Part of a small language model's weights.
Size: width 192, 5.73M parameters.
Each number is 500 + 25 x the weight over the matrix's rms, rounded and kept within 0 to 999. Layers, rows and columns count from 0. Numbers have three digits each.

# o: layer 4 attention output (transposed), 192x192, rms 0.0505, rows 81-112, columns 96-191
# v: layer 4 attention value, 192x192, rms 0.0563, rows 82-113, columns 96-191
o81:531496512461488504475502463502505539498509473477547519517538491481484517514515541545512474491480476453542518500498463470477518506562506508469521439472486484464505494508513525520519494485507512512512476558505488487490468497459474484479560517489500482482484488514472479509464510494508471494
v82:475467471540472556531500520485480494506485506509490509533490484496482497510496487451580483487492513504465515520488569488483533533500473511536533480469524484507510445493496460525480490504577526441520477530522520521520530481506475528499516541520487457510516475513517475488513499557488539477
o82:521516483494508501473479500532482490509518472483479489452518517495495513496480490534456530493529460508499510517503460475526512484459505525472475491513512527473520554512505542458535509503467509531500516529517506497472507547544500512482472451463497501484519524488503503517487457507520476502
v83:507448483505487473505486500526535507470509480525497547501485519504504504509491498494479495460481492509492517480469481498520482464469494537455528521480490488489450485511528531502503482471480530506509496463520470505519480492462495539508519482459482509458479448516493528488480488519525497511
o83:529520500498528494481498495470472475508494507478496492510481503511480507467491484485501479517508519494541491496491496516487496514522520466508497492541476484439511502498471507503503514509492488485499522539516528484487495482542484494516492510531521466518524531503522470473499489548483503478
v84:520500501485493507456542504485457501504487501507499500494497498517455518537521513484483498476549471538552486546493492510492485470510462488465507507504495538479515490552497500434519501546522463518503476498530498461520507502510516516541527543540476480497482525501519522492485479471490551492
o84:469501498497483510548452490496498483483530486527472528508490502506526485449480500483491537530504508468465536464541500468494528491520487551512531515471524473521482489493472471532555525502484493498487520490480542537501518511492506481510501527515494525515489451533471481510510486479488501487
v85:529509548462489504494486516549489522501516505482481501490501502487501508478459498514485468526497521468521489537516493510551499504544496452486542508512486514524500531520472518513446478483535533504476493520481530496516548491549582512521518549497474477487537507503515502514442529477533497511
o85:468525448515509485505514491506498528530496511521557460502492520525516522527471500480552514469498490486514522515485514484455514465493477571505484467511519491505499465532512523480509506488469495506495539480496534493519478536500486493460544458481532519500467501474517536467524510514508510518
v86:511466485510526535513517464515547507521465475496484523530485504477473542467507486504504527467490506484493505442439522463464501559492502525460494504470478500477474495501498483487498516482534467523495473537450480542469526496496493510480503503474503484517494491479470509545542454506486475461
o86:534478495514471496502512552483481523495498515490532487516502513531473469513512525495539468530505511503539505519542444534566462491508544508536516524520504527487524499501498513525512527522491521505481517504492519502508487511507494477502463520513513526502505489517489495506496527472532495540
v87:528504504545490490527484429496483500482537532506475526493506542488520472527506500491486506484520515490542508540490520542485516495475485479506527486496495480474490468512514479509507473517506528453518518503516465498522545443528515486506511463496492489482525505505463528491509457480512527542
o87:506507480481521485492531515508510483509512521510508480474494522503486517519489518523507491501466507531501545500466461473477497492501504490482480478456515475482494505453472521490499517511532470514519484519466512534511497538483535513488506551515521477520473443474486484495512510489511506474
v88:485515550418495544554484503542497505493476480508458487498498492474471500476532569494518518502479469436495513500471530493500483549504475535495491529512477474481500478526482521540505518495517451501450527521516531539468501488528530484559521512457468504476522555484498539504513512504491445507
o88:515501460561499467496492508449527485516480485511530479484486531505500546517464478483523489480472516500530523516491483505479525478516499488534478448500479511510481532510530483483515505492482526520516496471482462494473520486493480499499472509513513519547462483493501504516514465494497512536
v89:451476530508518464506497533487497524492528471486515511482537504523479529475520514494520498570479503460477492511493517480498511476498519502522500502522497514501497474497485493520545482478483538493577494504480476499477500528464527503508479519541518515487475465514560463481505528481506507464
o89:518483503512435544503511465492529499488476501540515526474496517485514465501521465499501499494507499538509483499498512510488504513508490500486468525501534512526503482479500537490477472494514445469484474510495491459507527495500502469484523504475494465476511525491451525473497473519494475521
v90:505499500527531475493489484502479481502481540478498501492559526473495447484500501532485533519495485466466457507494544484453500514510498479549494520507545494514504496504532509528527485493508427511509522542509460491536449492521503457433533492513533530471534528451496519550530503496476489485
o90:486472503486478512504468527516543520490493496512540503527437476502484522523551540489498511524502520477513549488487523527547515529536492459467504482466484506499491483509516505515416503516514549507479479487474479491472522457489470515510492502504463501508449490506517492474490505502518500489
v91:490528502475540516507507460474480506478501475503464490461490444451546494487463474460509440437518480493499484541521495481508518495502487448538517518504544488542500507476517574509487473459525522460511457525474484472521524441434516504494487461499489499474503523508531447507508532524502520499
o91:498488521518498498529492499533479491505529507487504493541546483512501527524491509531499530497504491494485520499484538513513474484485527528520494500531466497532538494488482472479473527479478523507481508519484521497448500573535492507493533501499527518520519522519512505490477477521478483533
v92:466526497495509482488495493493489511496529538492505474513454473517518473469481492527487513507535492504513484527482511497521480522493540473477490509462527499451545477490503538492487506513533523540538461484501488495526485495479536528501505485505549518483528488502508538508506500473483500480
o92:482453500495471462496510529524505506491508508489489480464501513499484497484487532488519498509463490509476544488511533481481539483468459513466514523491493482506491493526529493510481515498475484471476521470473525525508514482496499519462483518509460485514498493521504469489486514490496491543
v93:490460466467479507510487518497486494456465555483496464506444503522497461544478490503493532535484521484487517472502505478517485494548501491521439488465467502491521497553453452505547520516513513536456555585514519515466457491491478549517488457525529521540522527457483492467488488465498483502
o93:507523514497538460459503496493484512504490502513470513478500511515508521490536533540523463448469480512503495525513502518477526509473536540489510519515499492511499527470558498503485505467492465506522490496496483497519505489515507459472489526477469480494486487501510513508493494457529475499
v94:523501543526486515544529555476503470503523467497453540474508535551505490473502484571487484548501472489457505503489564482533504483514534514478519490536496477521543464494580481530509480458495477466465483483490504543508508513514490507524469468498519501489532470441517500529530505500478541521
o94:497482449500494502494460498528483524462516537490525484520525451510484504523523487486482524488507531479510486470511475539498504535507460469485499507489507522485474497539483535447476511538501498493518512509512498510497483504510478507494492501522470542474495508527431529493496507472543481484
v95:504538483536512512447501502493477492520513467531510467483477495496494521505509490542515448470507520473451531532493511501499521505541493453499541513461519511514499512468484527517529489502483503534524479505534496471496444543496494490556490528504472509479497528520473516487456484513506530513
o95:536497528467515497531482515530502458528509518478486521508508525524521483509514484435486506546514450538516472493524533494489493520487510534486467462511491504487533561464502443465494468530506504504457479505465502508507525470496524527463526481498543480523498513493502475487513472526484491508
v96:457488505498484546486462517494517508532521519561488492444535542502495495506483504513531509502513514468493495484521539548516459489494501485460507447555539509492470520525528501488544489496474490496514464511502493483524508507578504486513485504528466517493501490462526508511500518520530520512
o96:533492497495506487527527501511520487484513467449531520516473489515503448513501496479480465482500521518520487504489491449449543503489483477533475503472476502541537483479497521511467471488475504480497504493517467488519499522419475489499495452514493478507533538551460472475506493517528522479
v97:518487530446475491471442529482486520517460525525484520465489480485479433546506464464525513516519446527486522527445468478484469528511463491473495494487489541488459472523519479467557488475514491501509533486541509526504492543488449505504518473458444480482493492512462542501546505461539512506
o97:526481465522506480521519466509524488467527469480509507521492524483503519482497536544496508501488477482505491541517510497519501487512528500474519451468500468535531522496458520522499492534469523481466459536515481473485520457459546500523440521501497489486517512464537482494445468530500488473
v98:453543504484478511540549517483482492495487550502504507503533494497498531539478505468489472522474485508475472468534520499483460469463524523525544492523510547482509428524507504440518508483466490519527493529515533518551565491528544487513480507464551452459489473479458470498514511501529540507
o98:539463522503520470473486470447483502520535453506488492503480503498485495470519464543502525472476549488488516495513481469516517446516489481479480487480457461470490525511477478514502492508515480486456490511517463531475461494499521507507534521512465474517498496529495508502462474432475488501
v99:465465482484494574493484472520485489496491522513507505529517484487480500539497578495512487517428507519449504527494494496518516510447528533511502490472481515502469541476503492521468494526470509498500488525489472503505503465527532487474489463494484541464512486530472534550492499476504531517
o99:485538469489485462486504535495496517492505504525529508453472497516496503494499501505498462484529511510523507477449473505506477478528473507468515511500503457495495442495501479467467505494511478497508522508482495482464491530500495459491485476502522499528460524445531526476489470495494487511
v100:451497507512513447483445470496508487468449486477539476516472513539517506504518508481470477507496464530499444482523481485513491521479492536517534504488528513497507465530497495502497489504547493491521471494468533502516484451487538536503536505494461499506493541489503488499462502500475529519
o100:529521503466505505488541547536494507538525470518484482476523512466515480494479492518480533475530560484471519476466504503488536483497488489500491512492474540506523520509501491509507527455475520517498515510502485495476513536488424507500502501503508490487508488545528483490515501495507499485
v101:512517521477462487544475471465500500468462526492514526464480486543503517495487525518505537486480473490531452477480504490533530516470447504480519492511487489483516513474479515530473486513544490470491492470510494492536487492522513533503499522540512477508540566523490450498525458495482455521
o101:483515480514540485456509519507474478481516509537492475524516481457506499503506529482496507517476527469502522509487481495502503504496523501518505470515509486533483486465517491473503492513487467500478512506512468500484502511468468512496498511478459523441461492491510521512501514505454525459
v102:451491509524521506487476472508516513492467382497492473465550478483492477456472516503519502491514484523495501514495489510478478498542467473501505474453506449521470525493494535487493524479519532499478496548485506483513500523447487481493517470499534478500496490502510517498509498504487513499
o102:520506507473473493500516479488473462491521558515492499524491473527510498499495468495468494467489496499484495487495502547530564512504485531514513523529517505496525498480520493489512480525512519473528481470492517544479524494499514512482487537523501516534516473497529477487488490501516504464
v103:530452481499488523518513545510474515512458453497555527504485537549514517506430511539544535508492476489481490471473494494468480467511499505500541440481497475522532474505523434511500464545431504500520545538484530528510496507502539481485510526475529487514515469521491518511502533534515561501
o103:490552528471496492494479492498508505478536522492473490447483485452500481503548465461467500495478536481518496511540507470509455528534524499529469524544510499487455524513492528460503486463508495513477500487494476483491475508527487518497536466498459468488496502463471474499545467486483482486
v104:528519470500480569496499474523511536507507501536453512524497479512489484512534463471521541445513490496530481507480513503475471477526489487555539543497503479507519482526540477510466474506503522478503511496542474505464521502503506524515499484505502494508488514501545489524483516565473511457
o104:499489529492513467494491519485509485501518494493505483498488519482503506490515526511518465515501501521467508507483485478491470512473513479507493494489473526525485531493495525507541552503534477536477504467506492487498519525507491484479518546468543508508534489480456503495499498478511507522
v105:480550516508505506520503497534486525487506511515500473457527482476486483497471508511491535551550540462490498484479517535525518492491531481504510506505449504464547511499531538481518522510492488508500525460472517528512478503525478516520473494502501494495526501513503475510478555447465478523
o105:475491498484513474497539537487469516498498523558465516495493493492491535507520503500509485472445464511499511535529482477509494488515494544499490485502522492532454483526506515503490493483508473482478508482523493504524531503493490463502528499523527549500495483517465488478480480491504491506
v106:473504518500551475517434528438494527524517472478484491475489485490481511548502485474473480499496484499510496496470502499472480528514495462497477490511512509499513494473517510488473548457471491498511513495473504557509464479447488517510444508461520515467496520493542511500525465501524485522
o106:496504509497471524465500492536481473497531463484527522532527494505496510496448527499483546488484497510487490518510463537510530478515529533460529524475510511455498531496484481506502490567511551513496474514517509477499531502506536501484527461510482503519542487523498536488481484479486505485
v107:517507543475489522465460493454498511541476480498463496543443436578504512497522508469475553459527521467514445540509477541569536500506511513514501471485487500499512476491508456520476494466523471525516517440428503512504472491491533459515508450495471508490551510479480499542521479502453498546
o107:510500471487494487485541501533499510483505510514531500505525496442486479494503498517503454534510502526519521466476491489475492480451467500526521486498515528491467516540498540470499492501471500457518503517508507483512524464494473506471487562480489519518491492500506500480495525485504503498
v108:486545493452466510502514484524443533517479503464468531530541469488468504486503510508506434487556500508508547485468450461503463528508505476492461522509498530516528510500521498526428489475507446518515510503514541496500541505488501522535476541512489484554504511562472450510570487539472496486
o108:475482503552529490504500523478526514525513508528538485501452507516508489486470508505529520504475483492482504540505526525499495442523490517523503490505491482518500501541482461489555503480497534483511511486532512495504516528530464502508496494485523514509528492466528487481487521503478512538
v109:484471493501520530515507486431537496485557509518573472432441453494485475505453459507511491463493501486528483494516520516557502494513510512499511476538522517499494507480500513507538477492507515450503505473576471541499532539516511490453493516517514496487550512465498541486560518514526469509
o109:496538483479518485491498473526482501500475517491486528511555525529539477503518538519529516468527499529498480539504465482464488501477507473531506487478523502530555499504525480467475532520464527486520504527480519481511468466472482528491517476452448471484480507489451529511489514459504534464
v110:469539501463524562495474464498481498490505474518497509491510505515512488501456511552506506533510508512508482518461494474475535508495442472477521495542487488510484499493476506514507549500512521520534510471493490483495510456509499500494530517531508509496526537505482475507486502543518445516
o110:501462510530487466488514528510460507512506517477460486511520476499477534498488494495488488511490503495485486489526508506502507488486475518519508511481517486478525538525538485525504487487463478512464489504512505500536525527472474517501501505482496483507487492514505529477486506498478505485
v111:488475520499487458552489516462477486493534497515493502521497505549492487483516477503523502512468495536454501526502502494483472493499532490492509492470536508500496504503491490543484491504529512504487514499501504494489479528455498489539462530513466519494493526499510516470482478477499524477
o111:503523474518525530450495483528524489512483470474504501482481488494463521491482498493503519488520498493519475458491484503482500506493496479456498537495470493513531517456511522468516459490476508481519472502497485488500510484530505494501502488491526489494491508527487472515494502519498477471
v112:502422481457507518502464513489535537518510497499535510479464502481487483486485490533461496479534532516525498507507487521539533472502500493499494505495496509481476505501503530493478502503535474476502499434477514514490512516490453499514534509533503484480479484506496442474479483472499507522
o112:507528546537486475516471460540496461456470486484496468501538463481546513521532515526501492528450483480490488514555457510450512491482475537524534493511505477492553527511499483492517542486519530507496503521530502495545488506487506482478494538522538517507539473468501516474486472563518520460
v113:517477495522491452540478498518446457457512488531515517489485495498530516469473506555500473531500463470451542518516469498488519499525442517477441516488497564498511517520544458515515487495468438485520517513540517472527528462501505532520490539534529489497464453512524511547504481478503535479